config.yaml
num_hidden_layers: 14
hidden_size: 128
num_attention_heads: 4
num_key_value_heads: 4
head_dim: 32
intermediate_size: 512
vocab_size: 923
hidden_act: "gelu"
norm: "layernorm"
norm_place: "pre"
norm_eps: 1e-05
positions: "rope"
rope_theta: 10000.0
rope_fraction: 0.25
qk_norm: false
attn_scale: 0.177
bias: "all"
tie_word_embeddings: false
parallel_block: true
init: "uniform"
init_std_qkv: 0.0576
init_std_o: 0.0
init_std_up: 0.0576
init_std_down: 0.0
optimizer: "adam_variant"
learning_rate: 0.00237
beta1: 0.9
weight_decay: 0.17
lr_head: 0.00898
max_grad_norm: 2.0
warmup_steps: 254
schedule: "wsd"
decay_fraction: 0.412
decay_shape: "sqrt"
final_lr_fraction: 0.0
batch_tokens: 32768
max_seq_len: 768
doc_mask: true
train_tokens: 150100000
max_steps: 4581
dataset: "wikipedia_en"
Each number is 128 + 32 x the weight over its row's rms, rounded and kept within 0 to 255. Layers, rows and columns count from 0. Numbers have three digits each. The size before them is the row's rms in percent of the matrix's.

# layer 11 attention output (transposed), 128x128, rms 0.061, rows 65-95, columns 0-127
077:160094190139120127151099051094140189073124094123182145146127117124123072146149176119099087170153113109089123142093107162156107132149133114170141121136110118118001138137135193153150120155109151096131134141169133142143118080154116178154116109160137127143106084052120084140205116187127144116136166125111068096118125101127137153194185165100089111134106136141068129102136167147133115089109
116:146122158158096085103095090098113195099080101118183120149119119123133108130131174108170111121126104103140079161146083137113140160182146150140135143131154141107255114114113189122147132130172167135105174130112126120165126134104078157115195120128072124105144101120113103145158107145162129124124125100140149092102120142137150135120157113117102119120030135147114113127124110101082131153095
088:184141168126130131095149052123110092137182120147115117139127135125177125137105115100164135165168159108148194105089145192204096147101104127118121078169155160106009106112144146126093111105125073125085153114171102117144098115193133151066087135127113091145126094111133151114153085145156177094086169103163121157101118166100164158147101173113114154116122155149171136097135052145149080112128
094:144056126131168143188138104134116077123147184162080133116121170147114138118109114095113176157120154164143182087128114157099082140103073095082091121108082133151000143147153097162144143166093108129123056105165161131117095135111145082145046119121180129124072144126108148136155075174114131113143145145117135130175130117085169159153168129186151175120186149134113150150133131126118137101127
084:101101083144215093114115174144102126157100073111134139117090142084109151153078133151108124196097072155156117147132082143127135176170158167147130090134142107122220092079078077186115144166164151123051141133142160110164135156135118128091134145165103138133169105110093076188143104114132107098081190106171099130110074142114136177070165088169083136112141119150152124117137113132104143117151
083:118106139129183104129100140065135175102101147142156145144058135079150151119127154078143107141125139062130029111176104134102107139134153154151154147147158147095247169114101196107160163127201162084151167123170153106168106108126106139078155122090049123098112142165099125144123175082104102105108130162157126113137089107123151160128133131139118125160144125104072151121097099159119153130076
078:080152081121136122127113145183115085091147168115064159146130118082132125128131143121121129166121146165083104168177147121183125141067153116087115069099072175133255117153087144088167157144126085168101155156128104130147188135133128126136137166108118170131152163139128182111126085080109128173152141067127111132111088156126099124139128081158162143152126075154141073086092089088110154113121
081:174150134136135149116092150154116185140092186126103119104135197109146165060085161116146149156121114178130215117166081119093141105103123135098145110145090127074137082082219090222135126116137119170145130123093114088124115108139162106111122125081137095145118136161123134118121164159128134098152182130160156070087060119145150131100115063116166111110095111122101166185090188103106124098148
117:120096118090172144098127172192125113158116154125135138128136127091146118116113137119088150165126168124137192093167162143142152120084121096104112106127096138111000154162151062155119112118064102131167083122116141153102093168156161116158093101119182112121129121146115168120158175128100171136085145159120097143158097128112118138136099141116160121149190134119114169145123125145143117084109
084:117140177090150073172147170142149096108124043103147118140120169108117113124153127133132071137120112122126126155107059122131133168151159170077139058179085082089232143112136070126137157107167166172048178138146100150172169092086114104148111111159125132094174121152132091167151102175137143082164138142133137067109126153112150129103169122117125079126107067142151125136114181159122114117153
084:034115114111134099145077181152111136146086194132080141186089130128134145085167123134126132141137104175089153116137115167124145192117095175149121156148165124075098154094109130174063138166081115078128108114080092083118198119086158154094136175131143109134147092146123090192136171118120130147111209109205120133133125110170127109144125115148109181138134144088115095106165065146097102139104
109:107115143107138181127157121131146189194070127144169132121109142119177133119099126125129150177178140103138164072117084110118108114135121116140114137144126157103000110192182100115106104114114065127139111102093105116139134137175125082138113129097131112105099146106144183162126158139098167128127099158096066140092140126111128131123053156158166112139160129137153168128136078178180157122114
084:061103159095113081165098133103153103115152082127196103136113107139161079117124206099104121070102113158161148111115073104169170158187108194105128129145206155160189145144179129107114167128126101168091134163142158112119183114101124165154183105102099103182131134081147188126111099110105110120156113165109176117103175076125106091090115101092116139125149138149107129157156065090124128123087
084:119172095133187105084130133104143143080122118127189120118150095131140146137183068077094132123180081101174135149134174141117162112159082118144086091147120117166211084068107172145141137098100120185150131139098092094175056126122136207158120131145079110122180117141171087138141130127138136103078160098110110118097115153135164119136185121148176134168140119134124153119091179125053107064157
098:115168141137102128113103100122135179138150107106180170116154116068136139116149153140139123122124140129151112108147132125122130122143114144124129147124155099134255122126128176063096113128129148203116236147162098109160150171126165157133172160140048149148134103090115083175090120117164123113153121104129101137130098168098109110080088034116078155141083124127126115095110057135138120101143
078:105089141125131081165149095163126196167109148205136098148131117115186142104106167163075054141137128128100141132172129162144110091138194139158085092145131122110044147148093170108138109075116155180155135123128149091067110105139161060109097107137075112127135162174080088182158080154161109122104157121098114128119077168111149140151138157112098178100147130164131096168169079142072118132140
089:150123103136089166156102091084169161118127096194165115103160188198108077157113183178217094114121161134125125126154078127089119140121160159154127165147144138114236153146172103077125106107129121113133092151124115104092136128123157191106098107088146122167132116139158124091079126088095117145165097139151081154165125066120123111160079068084132146153121148117137078089094078103153130134115
088:132120092081174151160160128152082080127159101157093178163096138155101123128145100078099089178164143103135162136100107111146084128099118108121164149139048186156002127080138135144145145144099094092142092125159127194117095116109143117127122150092213158120149136073168131132116129109093172126144143144089093164117157118084106141107150166122079186111107102122146122177163152105169122109176
097:191103134144131161154138092124141144157143127186108137090121133116109097141141122118152163120099105116161148096147154146111126145145123121181143155135138184156000067137163073144139112066099114100156089146075158112153135075128138143114072121078152110091117115153177187103103118106153141155150113136131103126111137146124143141195115100129177128153168107107139105122123127150105105123136
079:127115074160122135145108126102135134137168089102149150082119200136165106107111170132124123086105139110093163141111103095091124123176150081161128149123105134135098125098119129148106154165117117089110154155090126144067142161151102134150118148097223174115108087144150073113101097121144075126083079115061142153164191146176096109085168057137121167105159176138116117086114208136176126192191
093:104166136106103131097151115111155120114101116108159139124124122123123134131102124127146104091135069118131100183106121138120135070142151131086130092120168119149255136140101164170141095145164135167104104149106126117174073145105101165148144141123075161166136131097196121107141112158158090123073099143107149163106165154128096121081135108106177131118080183149117149102110135130102138107095
093:148075081151129145116145160139149099093119158160186151090093118112101110110143117127174122091200166125161126140068161114090137149100132085100154101138105143189252100118132094108118130192086130125124091163136106135146104115062153196197118137154094090099113096112177055166081163146117122113124140115105103102150142115119141118077166108182132166142139163144108151143127150157085119082117
075:152125169133150149021160152152155143116128118155156106059110104097151058103118138142124133083119115138189140146142097149086117099147125099087145121145117126084190139136126171132168149121110109158132031161121110188092136079120194142137112131138115102099149172129133170098143142097142149106178084139141113133123138133082154106163080125088094112191114165119203099127220132137093133081134
083:090172077110040123126085119169133145091088141147113124160148124154153171126098167150132084093103109153054137180103110086145190116128145102115152101127120140124255165104087136113151146083140109161112115134092137108144121120114095131103079141144167120154140105108160150127092166163144099157086106151122091158102133126165128133105147129096113133120175173129086147111126127167126151130126
083:140149149100176085099114092157127078114158153098163112145152112071133102089112134120099174092149131170142129118104135142097153154147112092106109092085125118149255115153120142101126127129116102198159155147088126110139105138112112102122148131169073089107082119135149137120134105146108171142098122103151146065167143144124148172087157126166161135152168177136105147123110108170102096113131
099:112144088100137081114098114133157105101167143123107153123131126105113130140117136125150087085143096139139064136148144117133109115154147131134147126128171161150255100108127196130131115131158163176090098163077130108140104070125144170146114138107106090139108106158152099090119148123137139145114124100095176168118170148142110093083153095154161176095136094112100137126140152102090117135121
080:123108054118148136107102170142110103132158188113083109118148092151140200151134184150124160175147141138113134141158096128131176155105107112139132104135114141155164142144121133078084156125136136125100169057150119109164142147158116155189026134134174054091112114129167144178145209128135100102094151101068119189103068106122125100133166158114119140113164128087097098073058144151118111139092
090:126132101130116114126158136109122128121156124134103124127162148119138176118158114157142137201099196129098074116096175136227115106125155081154132117100112151048000134138137112164176124120100119120156133117205151116148156125118105108151134122108118113106167112185131114085194100120075118145107137101080165089141125135163166180140119166093129082113102059148175092152153131135121162123099
085:115127095164109172095144147161160111174103139171081135151126157116140080158127098191145129154094194144060168153149143107185099124095120113115120163113119154098113156130082072171137119089114094104113037103128159121148133133185102172113135130086210108114103120144157102100054128121109145123093089133080104135122110161156180125182116125103208134117100106084160081123094163132163098168168
077:167155136107167168085128143113128160119131183161136083107127115146139097142134102145121126155169148139192195071184136130152074052124132052095106079161071121157142088059147097135081105148113103165119046171102100159129116126152151136140164120149151083142151152083135111104084145096213127095130153112141085149135121137089127125108148134162159181152118145154168110134140170159074110068123
091:149132128131162114108150127125101148153108129101064108120139143132157149128106116154073155154117161136146171131104147137151105126135085140134104128147145114133000145124159101115099121139109095055124158118143124111133145143139100106112119130145180111118101154142160128153184084156127151129163168110123091130108144086123105140158113169159087090129140140143182160121157173126142129134120
# layer 11 attention value, 128x128, rms 0.0586, rows 66-95, columns 0-127
091:038199139107124115139110134133154145084161110130141110174187143103103136159098116129103113125191153118177042129165135150116171114128112118163135121114138125139155088122085148114168192087175124157086139173118103089107129110076104160103048183130062137143113091091152154118132163076137123154107128096124172170083123134192121122111144076070166157129139098151137104102113112076138116071101
083:131098084141168129173129123147170222095119164108151160130169136143076194099103169137126196148081130115109164139147078158156132100079137070115149123047115119086121101153105077130073109142081146132126093145091137077118145089133145129126186163150162179084088155154123100141111146133110122125057160191155119170140133133136139095147158114138155111121145088064108134120095113209117144149157
080:134096124121127166138119158110109098114089171122162117103089081152225161102147166135131167064157092127136172143098123166134075099092163150102076126135079138120111168119140071135130087122071121121118115104152139172156135086098215111157208093153167115106128153171109136133106101139122139076087101157101062098193155148138095105121067137173066108098159125135167104165110131157158131133139
078:048089107105111110158176081167133100060091148167145121155124155107122104113156232150144122071188174124174082104111117137149128159045131120166181163115114166151153115148144190101158204136115117121130158114097148139129103092140133144129089126101113128090074093111121141121123150082069101186091117123140158152070147115114169147143136057160096123118105140157135118131089176111118112147123
080:075155163092154130092106129142098181079114151088166116169139168163108077134136084116109144110169115142224140168106168132118144152152130107153093148087080114099142126112099124098128150107147151133088119104114144168119139112160115102105075132139075158199077152132104150118188143110164104171103126062117130131073142150197144144116136076116137152085117143240136072108112108078140128078117
079:087061121114094123105147110161102084110125062126160175154168088144185111124113130211137096115091122099133146093068141134100222141094150136112155128077172179099135066106110118129162138145113157086135161147088128133184098127141072142110136120149134113103073155123142110106150129102170131150186131136118168134157094123164124155133180172130133126106075154137172111149195121041163114079121
083:095139186138118148154127123135193114128130124104163143075103102131168141118169164129113060128140148138134108082141149190148076123112122064149093111110182123146138172122116182087139155151122119123057075089153174102135116089149113128193184103218150143100125141104154152138117114100128134110132042127139119044191107123172104171113135129070090149101099103128115043118127128148107124143126
095:210071128143125178148166106109140124127125141111094175106058129142192140074151107123134152123087099126095138088086130142123058137119158085091100132148108106151099144127192114146121103148100156093119117094137151117082113112175174116104198112158177156102087127189114110137134093142112135101175140166163096093177147099107151134117109173193096126122153153165146116210101142209133124139185
081:091103122108067116163132104138138150102144112183114151157136131116147134159108197126113109129126174174198092139162156141091214120077084103157152209162115171137148125155137165150070168138124080190111103091137120112108111092145140182097141160092123114153145101065088133079128187099124066095096137103132143146130124115190098160147134149087111097134102173092134062081096138094111132127093
086:146100187130136138071131109167109061077155135109107145132206210164114131138094130195119162113105148150150172098125080141135068113131175127131131103098105162102133126086129196106177172130104101128158142123123144168095090146131113172143151146161140123055076152080115141114144115064074101085128095155105165124074113136133084162148124109154089141181157096147101125160134175140079132102184
093:169089146122105148165139161148124124179131157100123124125131175122102159136166099068125177119062088121107198107129129172157114182074073116096117092123164091116106128105101097166097092136110150119161107087113142121131160138153163128124143083133166150093091086197113122152175089165103152130132111153184128065189198123108125156116109117145088122155152148112145174138070176198042126119128
078:103172072109138130102129157122147129143119122127117148131188184080120143155144049124138103069148114137158047082186161165091153088098082140123165148133055158096120153166045117154153079134181103152119129113124102139130152114162100111097112187127107105196146128070081162147107127104141108157143123173104135091104111128168072120145116073105176167173128084124135141118133178086104116159144
075:083119162122146128174098089181060068123155119165160098166152114097124149101078165167131078145177142118077106130130071207091158108191104109163181108156165185155140090123200169067098158120147136123085115093114092098140176119192103174162098164112097124150142115129123139134089106102145159128131114128172179174091121141146136113117129097136169139095126087176106089168146109119113135114158
085:068086128138101098122137115120114126112139157127150073149157139106061112125078105128134095132154135098105079112148091095127153161145119125165163103148178184093149148152046142112159220140134166142174146125083133091134141134166037104103077164128071130155124096112159161101139125069135141175130125146149177164123084128189116072140179130139149162140155126100169109119186183161110135101081
079:110183132133105112177158141198165171101096136131129164096098121098114094140101083150104191073149123094137140073111086102109129167167114110137111153153090146103152108137185123156159163134103144087065086099151127133202112083150152146106233091143098163083125097141131114098169146118128173125133101074184088150083183127151093121139142162162144104074159087091146121100119132185139154138137
084:073189126112084110143124156075106154125100149063121128174123081135059118135124063109128098106113134137096152120124154138137156118152123114152170101080118107132148101148130163131107138111117093134112166152152132202116138124111050064101053170170135126164160098091093141103143112120193170111214110158149147084129137183074170078137108157123097117167149110093094156064159123124143170163101
078:161111108164154133127187118075151078118084168120122123094135153174158194134121164169069175129111131172115179112129158153124192141106154119094105106111110080120133158138175056180101066172108111129138085169069124128159120114144162156142092100109180102137142089147192147152110112105071127059126118077127087114144183140096123113146088114120110084119104172140145153148164080168132140148190
092:157152095126141134199161154147155111176118133109198138152112086162069158105136124122112140141124097126084214120101088128155084147140086137104155085119099022117105165072116143123089074129140089140105120099168139199117163150117161094169174107141192102123123139150113113165154104167089178073166097150128106123170124123148134092121105176123166123085171127121082140189094123131142165135144
082:138148096095124103137108163097138104131112117137067099070132124127121094125187112075166132140121127143070158139162072106150104150083127174136186164165206091111131122143203122144149165126126045115188142172139141109161146124093161129121058072200133116205151106113107106152088168100133128124183146096144137123163123102123160101129077149127116164129144134147119200111196114140106153167124
077:054160120107118082112051127134071079124160120150134116165155146060122166160141104118163116128142187092090085110170163133105169136112083150220152158169124165147148115112131173110112127114159198146058158152135121069150140157122066137141102156096074140140139088139120121126104141132147148191142108113181160151089098138174185119104136082149111140133098115096173141105159082078130122154123
084:109126166119117123130090062107068013113143118133160076142090109117161191135118190135125120117121142101085144106121136170134137169144095086170106176152169119162140144114153124131168149130130122177199164109174095143184132082200087126136124149113096119180142101141084132109090081102114142081132151163114173164075128143134176132138127073132073148135165099165174069124152128088120127104130
074:136074125129123084159113134161161174122127135132133109140085144096126127177132151151131073143144169096151086184129212143107127142191135093106075121103086086188133105146076144139135104131113132202123112056090108108184130111160075148124128132090137133145170127175110151134143081076100125093175124146155130119188100125167112129172114102183170126134174074122129130101086103097223082113140
076:076175134147128096098138116142074054160147096120054107147167167079153082137119091117178147136073148084089120117160143137106162149142153132197163100114135155139142082154213158138138145158142110146087145168157149060135094156132122154127157160139115185173093153092113139049107149111132147082117138125169160123110136160144112151104125103107073125101110111142085167100157098047131158151076
077:123077134117105106124096158121072062092098101171171102164106090100176159085130108091166099155144133088093090116142097161116131119124141101109110164118126192155126078086113090115202148134136159185120146072156155087146114141136104168142132198128097153153143112135092135067119111153160112133104146166130162159061091119230140080120139092147127139092153077190155091127090167112149137101114
081:088223106130096091118097088138088083108116123142179130150120137120122151138132093121132092124134132104107125168115136165079182136137085131114164141115089135141125135107169169112162176100154163147105160118155127129147163159149028160141102153104091141158157148087145120133081151097149139172150098086121202159085079119189122070124135097073085184100138100131128149084169088055131161179156
076:167192182146111151144166128116111100188099133116145165106142141160160062096083155136175160104076090147100131156086053171137177114085127132146127129104150128119123085134130204101140215141058120091149162170127078102117110154136121112156142118084130171155049196118116126085116148131147156125127184138181132127106115145089124163146110111088111150132111162157175100150167110157137164110167
080:175141134168129157100153127159183191117108153140111177133115075115152083139135142137111147114108081164191138146109140102108115108114112129153152174123165118165136113103127013129039051126137120075175107157128154128092112087113128146104152114153154145081082170135157103155136149166167111056169141068125077170187127133113129163136141142128178102100147144097101128156101123082129113137192
078:166122103159120150161163117131115130093105117113086136122127171119181146120125169116145139189099112169049163114067091126142124098179123146152195147099200087101139091068163172151108115145118123101154163139147141141111096111093132122110110059163184151101105183124074142160145088165125112121208137125150099145186164099099119118088097167091077121145125162088104181091138049100142124139121
076:079103164136128111212126125127111080090168170104159081109162130079105193160124190126130058144121156101048124138101127209104128151170145115089119082135168091170119108116190146142136151147111141126110104063148132113213111143180133112115117075115133123127129107127172120140090109100133144140135086208140139111138103117108154139152127080163174141104163142125175065086106144140150110119166
076:203081148132161170149162153138168149187139152140118164081136118169099128097117188120130166097079107145152157123137124089169067122068139143074139116131149162182096158147138073124128106127101103095165116111095119148091114154110197148120140079160138135101166128186136110151125134153061102129054145177123062096178152124127150195138091154123164127146127151069104168111118110163109128087184
# layer 11 attention query, 128x128, rms 0.0683, rows 96-119, columns 0-127
167:097150061092122170072109176147121102086149106106144151084140153058139121128096132148093140107091181070143069131109183089176142102091114132111124128150145113123070138178133073100104120149174144109142166171137169131123085131126166138124141154102228189176105175124117153144150085094143114126145141156165097130091089115151140205170165124073095100139186123107097108109132100149134134089107
062:126130052095141146124136137161081145123164100092104164082090167066127076139114162139101151117135138071149062135146149116134072119118115137107127079133158135111110123179147116101135108154201134128090180168141116163145118115157132107077168148111162129196120166077142135143144082092149120093147139168168066147096044117130118162141177170130085136173185150086196108102127121100085150081116
045:138151138107143132135148164071141102151111079126164173146149118118127138077167146179114121139158157189134133160103131048124183120106130083192145118126178102116106155119178132177177120156105166083149143092112154139125088150083152170122145107144174156089129050164095115173159128118102158116157177148145210109095169095164142067135078061099114115101143071126086142163116147093148167113137
273:145131174172153083167146086094147147152117127183109108158127120183137164153160126090173106147108067171104150107098096176079097150148142120154154172105092123142185108087111167160163123095087151183101085083089078115117197134153103096112126107145086069084138131107124091108085174142114147135093098091077162129155147174129107077075079135170160170090083124134165145164116155104156165146145
052:172149158141141098122178059120201169137155136154110090202158132179157170138160140143154079123059115158138158124172137111132100155099087164123091125149135062158161148071122170182125162059107115107172137108099123167073132131107109135125045102119077128131208140182140159155136157131075122103119141114082116170118142135122094127118152104158178116126129096152136143142153141185104133132178
144:106145079095111172085115150170117129112143136097136139095107147073134104113087123166087141099131177086131102117143154097179116114105112132093090105127176130142056146166152090099083105155176140087134164163135153150156064128104184139125127151107195181190134170143132167151150084118141122109157148159167057138089094105136138201175196145107098088171188157118124106108152095166094084098123
127:153127187164165094182146102086143138146113100177128111169128110195132156146176138076170102163117079200126151129097110153092130129140151093162155152120119110171190121080117163148174131103068138168118086090086081130123170143126099126123152084148083076073144092108125094124098184148120133122096111099074175116158155138090107067087070100162171172081085122124144134162126148110149167140148
093:126123135175155119181158088065115173161116131149088068155124110209104152106118099074203113158114077162116153111076135176102100130111128141116109176080106108185178084079116192151149127126100204134070096098090091102125151138165132115094103079171100100097100153130109105145103152165111121118114146115101163114143132165107161107088102142147161138092069162111165159144094130109122131183160
094:111125170122200121085148166120148109131088135087129078166137186095168165147061149158092193120100123139111099104137145123113147104087102101147140113082160115108136132144089135134107075153150122163112181141078149140117164143139124129154080069123141070116138110156155140042118130132164167113125135170131107136210107121118197080077110105138121198102123164187156145175115074134066147092115
096:132165146141125150140136179111174108127160157103120149102172080109148126159161140112148117102126123097097103127116046117099207175111114139114153127112122180136125160136153171117162063148111131145116135113141132113165200159120149119091064082126120172159120085121100132103155126150163042065110076147110151154158165157141084102149154139123138100071139146122127031104066166160112060173151
086:177109074122153116109127141163088171179087163168103161122088110094161105097075135104126172131176144111109157133093129069151128097169069130157130148179168130094176193037088161073144129135110098066185139129136098169158131097070200130112156114147114146195085149118116121135111071144093160118075131114143124107150131096128121170115073116151170148149097140177110140112137120105153148123108
089:106167144098121118137063192156128128166151161106143138171140058137126097156121198091120123060074143097140140145105150137103150133123136149139155169100136165150123124095064063119156163135107128128170136176188150146122180116125171052134163091121154098092078144153111130126148135165156071110118140160100167151173089141147125149152059136162156119117049180150150084125063105135079122107118
095:146127121118154122138162119132044179152084133065116152129122065160140083107130151118124122168083124154139126177122134092112166106105106091102106140113121203088137116118155145127141158072097101077113137135119139131187128139126131108104197164143090068185112148109156101090138139136126126117153210135157135172103075164075127158118128147161109183162090135178104150214106070105120175161179
092:078138160124077102182131140114098127117104122143102130109165141124102125132163199116108217165111113156106122125157075128141097144105142154120141147090131154140125186153112092143055139083132187109173137159063119157129164111172137102140200132097133127121096125175087146106154119203110177198121134130141113078078164121080071151123153157132108105168123080151100122055148118079091134085104
090:104127160147107087107138128118092116118143088158149107099134214122131098181126094196123160154098128111121124143130089144141143152140216165125129078151137131099124139126175109107087093167124127116044168095061105146126141104097085133115181091166145134183117131125135123066112100101087179135109138101195174127080135116205117109114105156149129089109143157171131123190200121077166116118088
089:103119195148125175107186105170094107135081206139108124139155129118096200121142108126128087156111139099141110115118115078145119175063137136124128120133084119122097158127139117170175081109096171135108090163173087131109122088117114111102169088087078139074173147102150118168146135119151140162123133078174118132064114153079099108159133239104126095164172185177137131163157133091129142167150
098:121145121139132116134119155123131132137170090141102089141132115130133139049198140063131122088066129097113097123134200132127179135081109103105143124161116119207134052167133088100128100178097136138107093144113089133124117128123153195166129144152155139207101115124092124136135138173208170114164133173091116084093094137107124148156188110146112148102105100098146158086135171124039149141070
093:117142135090173124128108094107098131122110170136090152134073143090153139122112180125093147136115156099159110116126097160103108087160136096144091134128116161102118158049153082145121125114186184143097147081097084129140117118193152081121164084088119147140141043154135123110182144160089108130161116122112164141162087137113143114143118175161143109120191096147199226190148088080180118082089
104:162159132168123131116080119126128086108111191096172127118072169152115121145100167076130159122165166135139185129139091193086118132128166123070148105119138156129135077169135112078119082147126176140120122111123151180105113079170184084142170176071149156108105121093135060162105076087150150065093071102152138106117164136063174138128104142110092134118145127103111065103137124112146195144079
095:117132141084100120129114166193117152129127140138105154147112185112170162133102201145172147106141078096116126139172156145121110120082107131141108116098063178137135137144134105136192031143100106115099186142147113131179108094178152109110132146079124130158137122100100090112102099091163101123115162175094073149109108178123093051134101218164090204126137123138115134166076113076157113143142
092:047165152111165149124078093174102135140129175134161171105143174087066085112104149090119126151188119153119136124103118114185128093226188115118159122142090132089148091120079149092099138157117078137056112146163098132153181140065143047122161083119114070141116109063114150140140115135130155133111160111155137203121143119074108106107094131167119149126120109098120142164139123109112124155106
104:115180113152122188148086130139077131119171169129101086111151159076107089146173069181141196099151098110157073103110120106110094146106134096208210122140177136157139122156118118144190106129099130155092153129164081147143141112094133195083147115111137103150063119104098112148115111126127180096150110144137147168122114133172121159102190149065125129139080135088131145060136115169107132070103
101:127103142118136150129091165139164145111130116123162062105201126103054154107145103131117081045049155143095079148149140117148181120145127140091136186140081127137129113086169149114173147128125207163135155138111134105112135124173097137133154089083203120174149106161150127206082135128155117069065121137133105135111092116092111159169153116153134090126147098071165098103144118076124160154093
084:130084090117180123170048086086143108131131131156124112160214156119048167203093114118121065142151143116124135136139090176145115117102108190118119188147172120180129092125117133157060105131133079124153095141124103153127102056165169160135149155158123116120163158121140103128172116148092116105109133135114136103123164114102074099154126092137117109108193111164171061166173127095078139157104
# layer 11 attention key, 128x128, rms 0.0667, rows 96-119, columns 0-127
106:112134083077123175077147177166112097099096161101170149106137147101128097116124133135092127133152200103160125153149147108173155067145109130114142079163131142119012138165158118063095105170158132094128166159149181116165097133102137176159164165135184136109104138138155174120173088097145116129197132144171092147130113057115130130191138097085084090157167149152114107131134101122122084150154
115:100121115079105184079127127153107117095092165092162136101124142096120106102131151153074160099141183067154111145181140098168136115137101118116118112142158126122025132167170106082091118178162095075153169138170170170162076136104141178164145150126124161143108141160152189098166096120111099122175156120150078169107104050107129127194161109101093094155158146140118109130143090149121054138140
204:166139149176154056166141100080141151162141100179087110161136119172128156156136117110155111150111075186095146118081105123090123116120148127150144176090113132151244111096093156171150128082088169173102099108072062093113165124128105077108124101127121093107154142112110062137095150132134142137079091115094171109153148199163115102065117131150151181098091121124137152146111177117141169138127
042:123103107078120200086136158153117135100141148111173132121124179122132086104100130146074123127156192097132123174148150109188166097153131140071088091159112107094054138158159118110089124171165098072148172151153161145166075110112139154136144172106145184152087110128107167117148068091109128132151170134186065108127122090122159141215176122095079156179144154142113154098167105152089113103135
127:108107090061089192084102158166116092104118151091156161118125141087129091113092126149079169114147194082133104137146162113187143104136110127111107085150127143107024152161122108100099119177190082102139168156163189131161062119124158156159136158106167171152112131151121169141159098100154124116163181161171091144113113076123135184189163122095100100157139139145113115129147077141119081113121
072:110103133065114183086113130151130126092103168106179139113113119111137097111089134124057155125125179071133129156162140116144143128138081137112088113148140108118016139172158118082119127157143089073168164121171190179143046107156168157148150163137127161143107127165141189130168110126103138122140150118158088157106096054118124131211159128105102085154137130160118131114142108162089058111135
049:146127126157132100131163076112106114198115102156109112145154137147157160152123090125156126144128107213137123117050118100102146112120144140150153137071141137157172077115086182178175132091098202146108117140085099094093164168120097074099131123118139073096166158100127089132128172129165118161108067124082181100142157185156080105061108121147159181127118107137149142165137161075172185147107
228:101117110068082187097111159168115111098102148077154145104126145103119093112112134139082148108149194077142113144164143105170134109128104118115111096152142136106037145158147109081110115165173092077143174139180196156146064118114161172158133155119150156140104131167144191122174096121139113118165166150161089155111103052116130161203154122087099088148147142145119104120137075146116047123138
095:150106104133169089120110125095078137107158210089068047104108119131162166119130152147138102133105201132131167136097017113124191114165157119117124090099122137105149140137115127147147099151148102127141122121132106085155099172169162105085118115165110126099155120081194158117192093122109147185130139133132176168149096100146149120129166127147052154139159080130133101080066118137128196130139
093:118118126132142132162148095177116159096171126193130182123117143066080123078131177157064114127089200131161134131089173131158147122142123098127144126163125119121134104205170125094122160126213122136056110113136109118159113079146073144125146164126148142087144203120186149114100100100124184081131118082035128089156171065159127114103142119132133099121095167139078106131150135118127113114096
090:124151117126163078161092161098118103147073112139150120140156098182118097116113181084124180122160149129074107141174109078177123155110126159162117107110162151117148149154085158107106157116103118207218121077190153096108110187115107133156111096153122162122076081145128148116155163158059137129121090064095095150086096164172086124174126135171109085153163166115127128181085096116135167111110
089:148090061124174109138154150144129140142165141126092117113084092131169135128107175159118134128224223091156119108100075146144089131165131142126172145140100141131158142170095154107094177093139163122153111063112131134073127113109146183144050112161122133102195119112095155147168148133125123113109169119123071122151089133147174055102132122159153141125092117123106104088168071091121210145148
096:145105091102128142166145087142147136104132135160054147106140094109113163118101141162180178139200117100124140122139131078080048166162093066174141168081147094185088118135123160095155131103082105145149146124154164067124114146173158097118084131189090098164088161120134148092132165170118159153168142111182101182123149156164101097148140083163110136118153110144159156142067108178160112179148
093:115155101106159165076164068186149118088104123107150106109090082151183145139110170103117125079100152130071137154128155130160157146114150121112137138188127129177106092119132078103136136127114111203126106140088149178138050110102157158111057098110132109102127100128187132163102118140135162102104157164181141169052103119073164109127151098095201156094196131126161157099159106157131132098179
088:188099178131121138071090112135110113099097167148147159154127195195149130106149114095172069097072099122081181112135127101134135149129144140145086100149132157199089138106130103120104107155122098125128156070125183134167132061091124162092091120133170103132205105129137117122138036146156118154109175133173131112100159113133186162106120116135095111142191153151191147159062154109129096140133
089:157105111025077144118100119190169136157169136127163121185096147133172082155130101123114158100160111119165180143128190152097136099121144088082187108146084165172089143064112078134093145126108096147081155132152144169125137156105124130086087144094091088097142138100182099053118132162106105123146182094108156121101157074140102141112049147102147151119139130134124135160161179139142088118094
101:113148187153097109056180128141092143101081116114116158105118143188167143117137174133117126103106131088170118116109081120122126110100137159148148123084091142157102130108177105148114119136108191129141086129130148075180118195060110073118187135169157145095142143078101168164133122121130206097086180186139118088130065115119151115144105142091095100124115103089108155111204164153190171100108
094:137109088111201188138128098169159101141116171151105135113198066148097131163154187123136107154165127191085151142165168162118122141097102128059116094070131094115161147122069146116093126103118114139174073097164151177076134161075112130155122210104142126076120157106139127057102147155107099145103141106166136131075165131150131122119128129114128160111102140144134087046081142134134090172147
100:162193123143121147128149189113116109103077170137183173109128112165164077071166146075132094135108166075083161151128135129129171121077153189130131126165076121120135082069106130144096163105141141123114114066088120129131136127151123121135173082181076080158161177141090113104098106145120148190106170175100123099151090132084103106092152164072171169154112163113176153174131122130112144089176
103:102134172072134126131103138096136116077190138141104147086128124165151117091176164185130155156139099099093129178121118156137070077205205073091156121129115076189112114172120130161060136093120127151182122129127147156169156144172085126106133123171102074136124181126173102088149147156103177165145110163140136193079097127124153075137154114137081116128070155117122116134163121150138104183122
094:169091143143120131119114079079091057104096149141120120116180115117122116129129136143177134097144147119092149120155112181149117142053159179152104105130137163142127088132102162149060165159132129143108184114092166094127132128142181169167071085066098066081096133133094098074182079111068151146128181186123098139083130123112136089096095166163122131171177105091139154140124118095116190091152
104:111137140154116111108175105171088135119095143104129179151143084166137143093137127151084116086151090125157079118106126144186151160182097226142090186143140148165078198118125083088101139132188113102104100109105134188161130143159123121074161116128100117081115123181166161155160083127106123132124167154120181097080151093147115097122072162086104079121085136141111127215131159144101167106119
100:115115137125148103100158128155128103145101085150131113075133161131148104111079110133076155070129134182102113147144185076188116118179165114135149073144099145156153126061083133171129074084104130098071120150156104107134142159109123108183123192090127155078167152049077132159073127120133102148079161164117138054143119142168162115118078125109106166164101149138123130166167144101133101106210
085:095135061104123164075130186125159150145148157144149135123102179130138106169132104067076126172115148156132173158141131116147150103080102143115061095121094105114093079089098155136183124120125197120101114148116129123105154155122064160085165104083163216121115151111096127128147122080068165082186142132092070116149135067101190105183136143131139137076167127132121128116163138113074125122171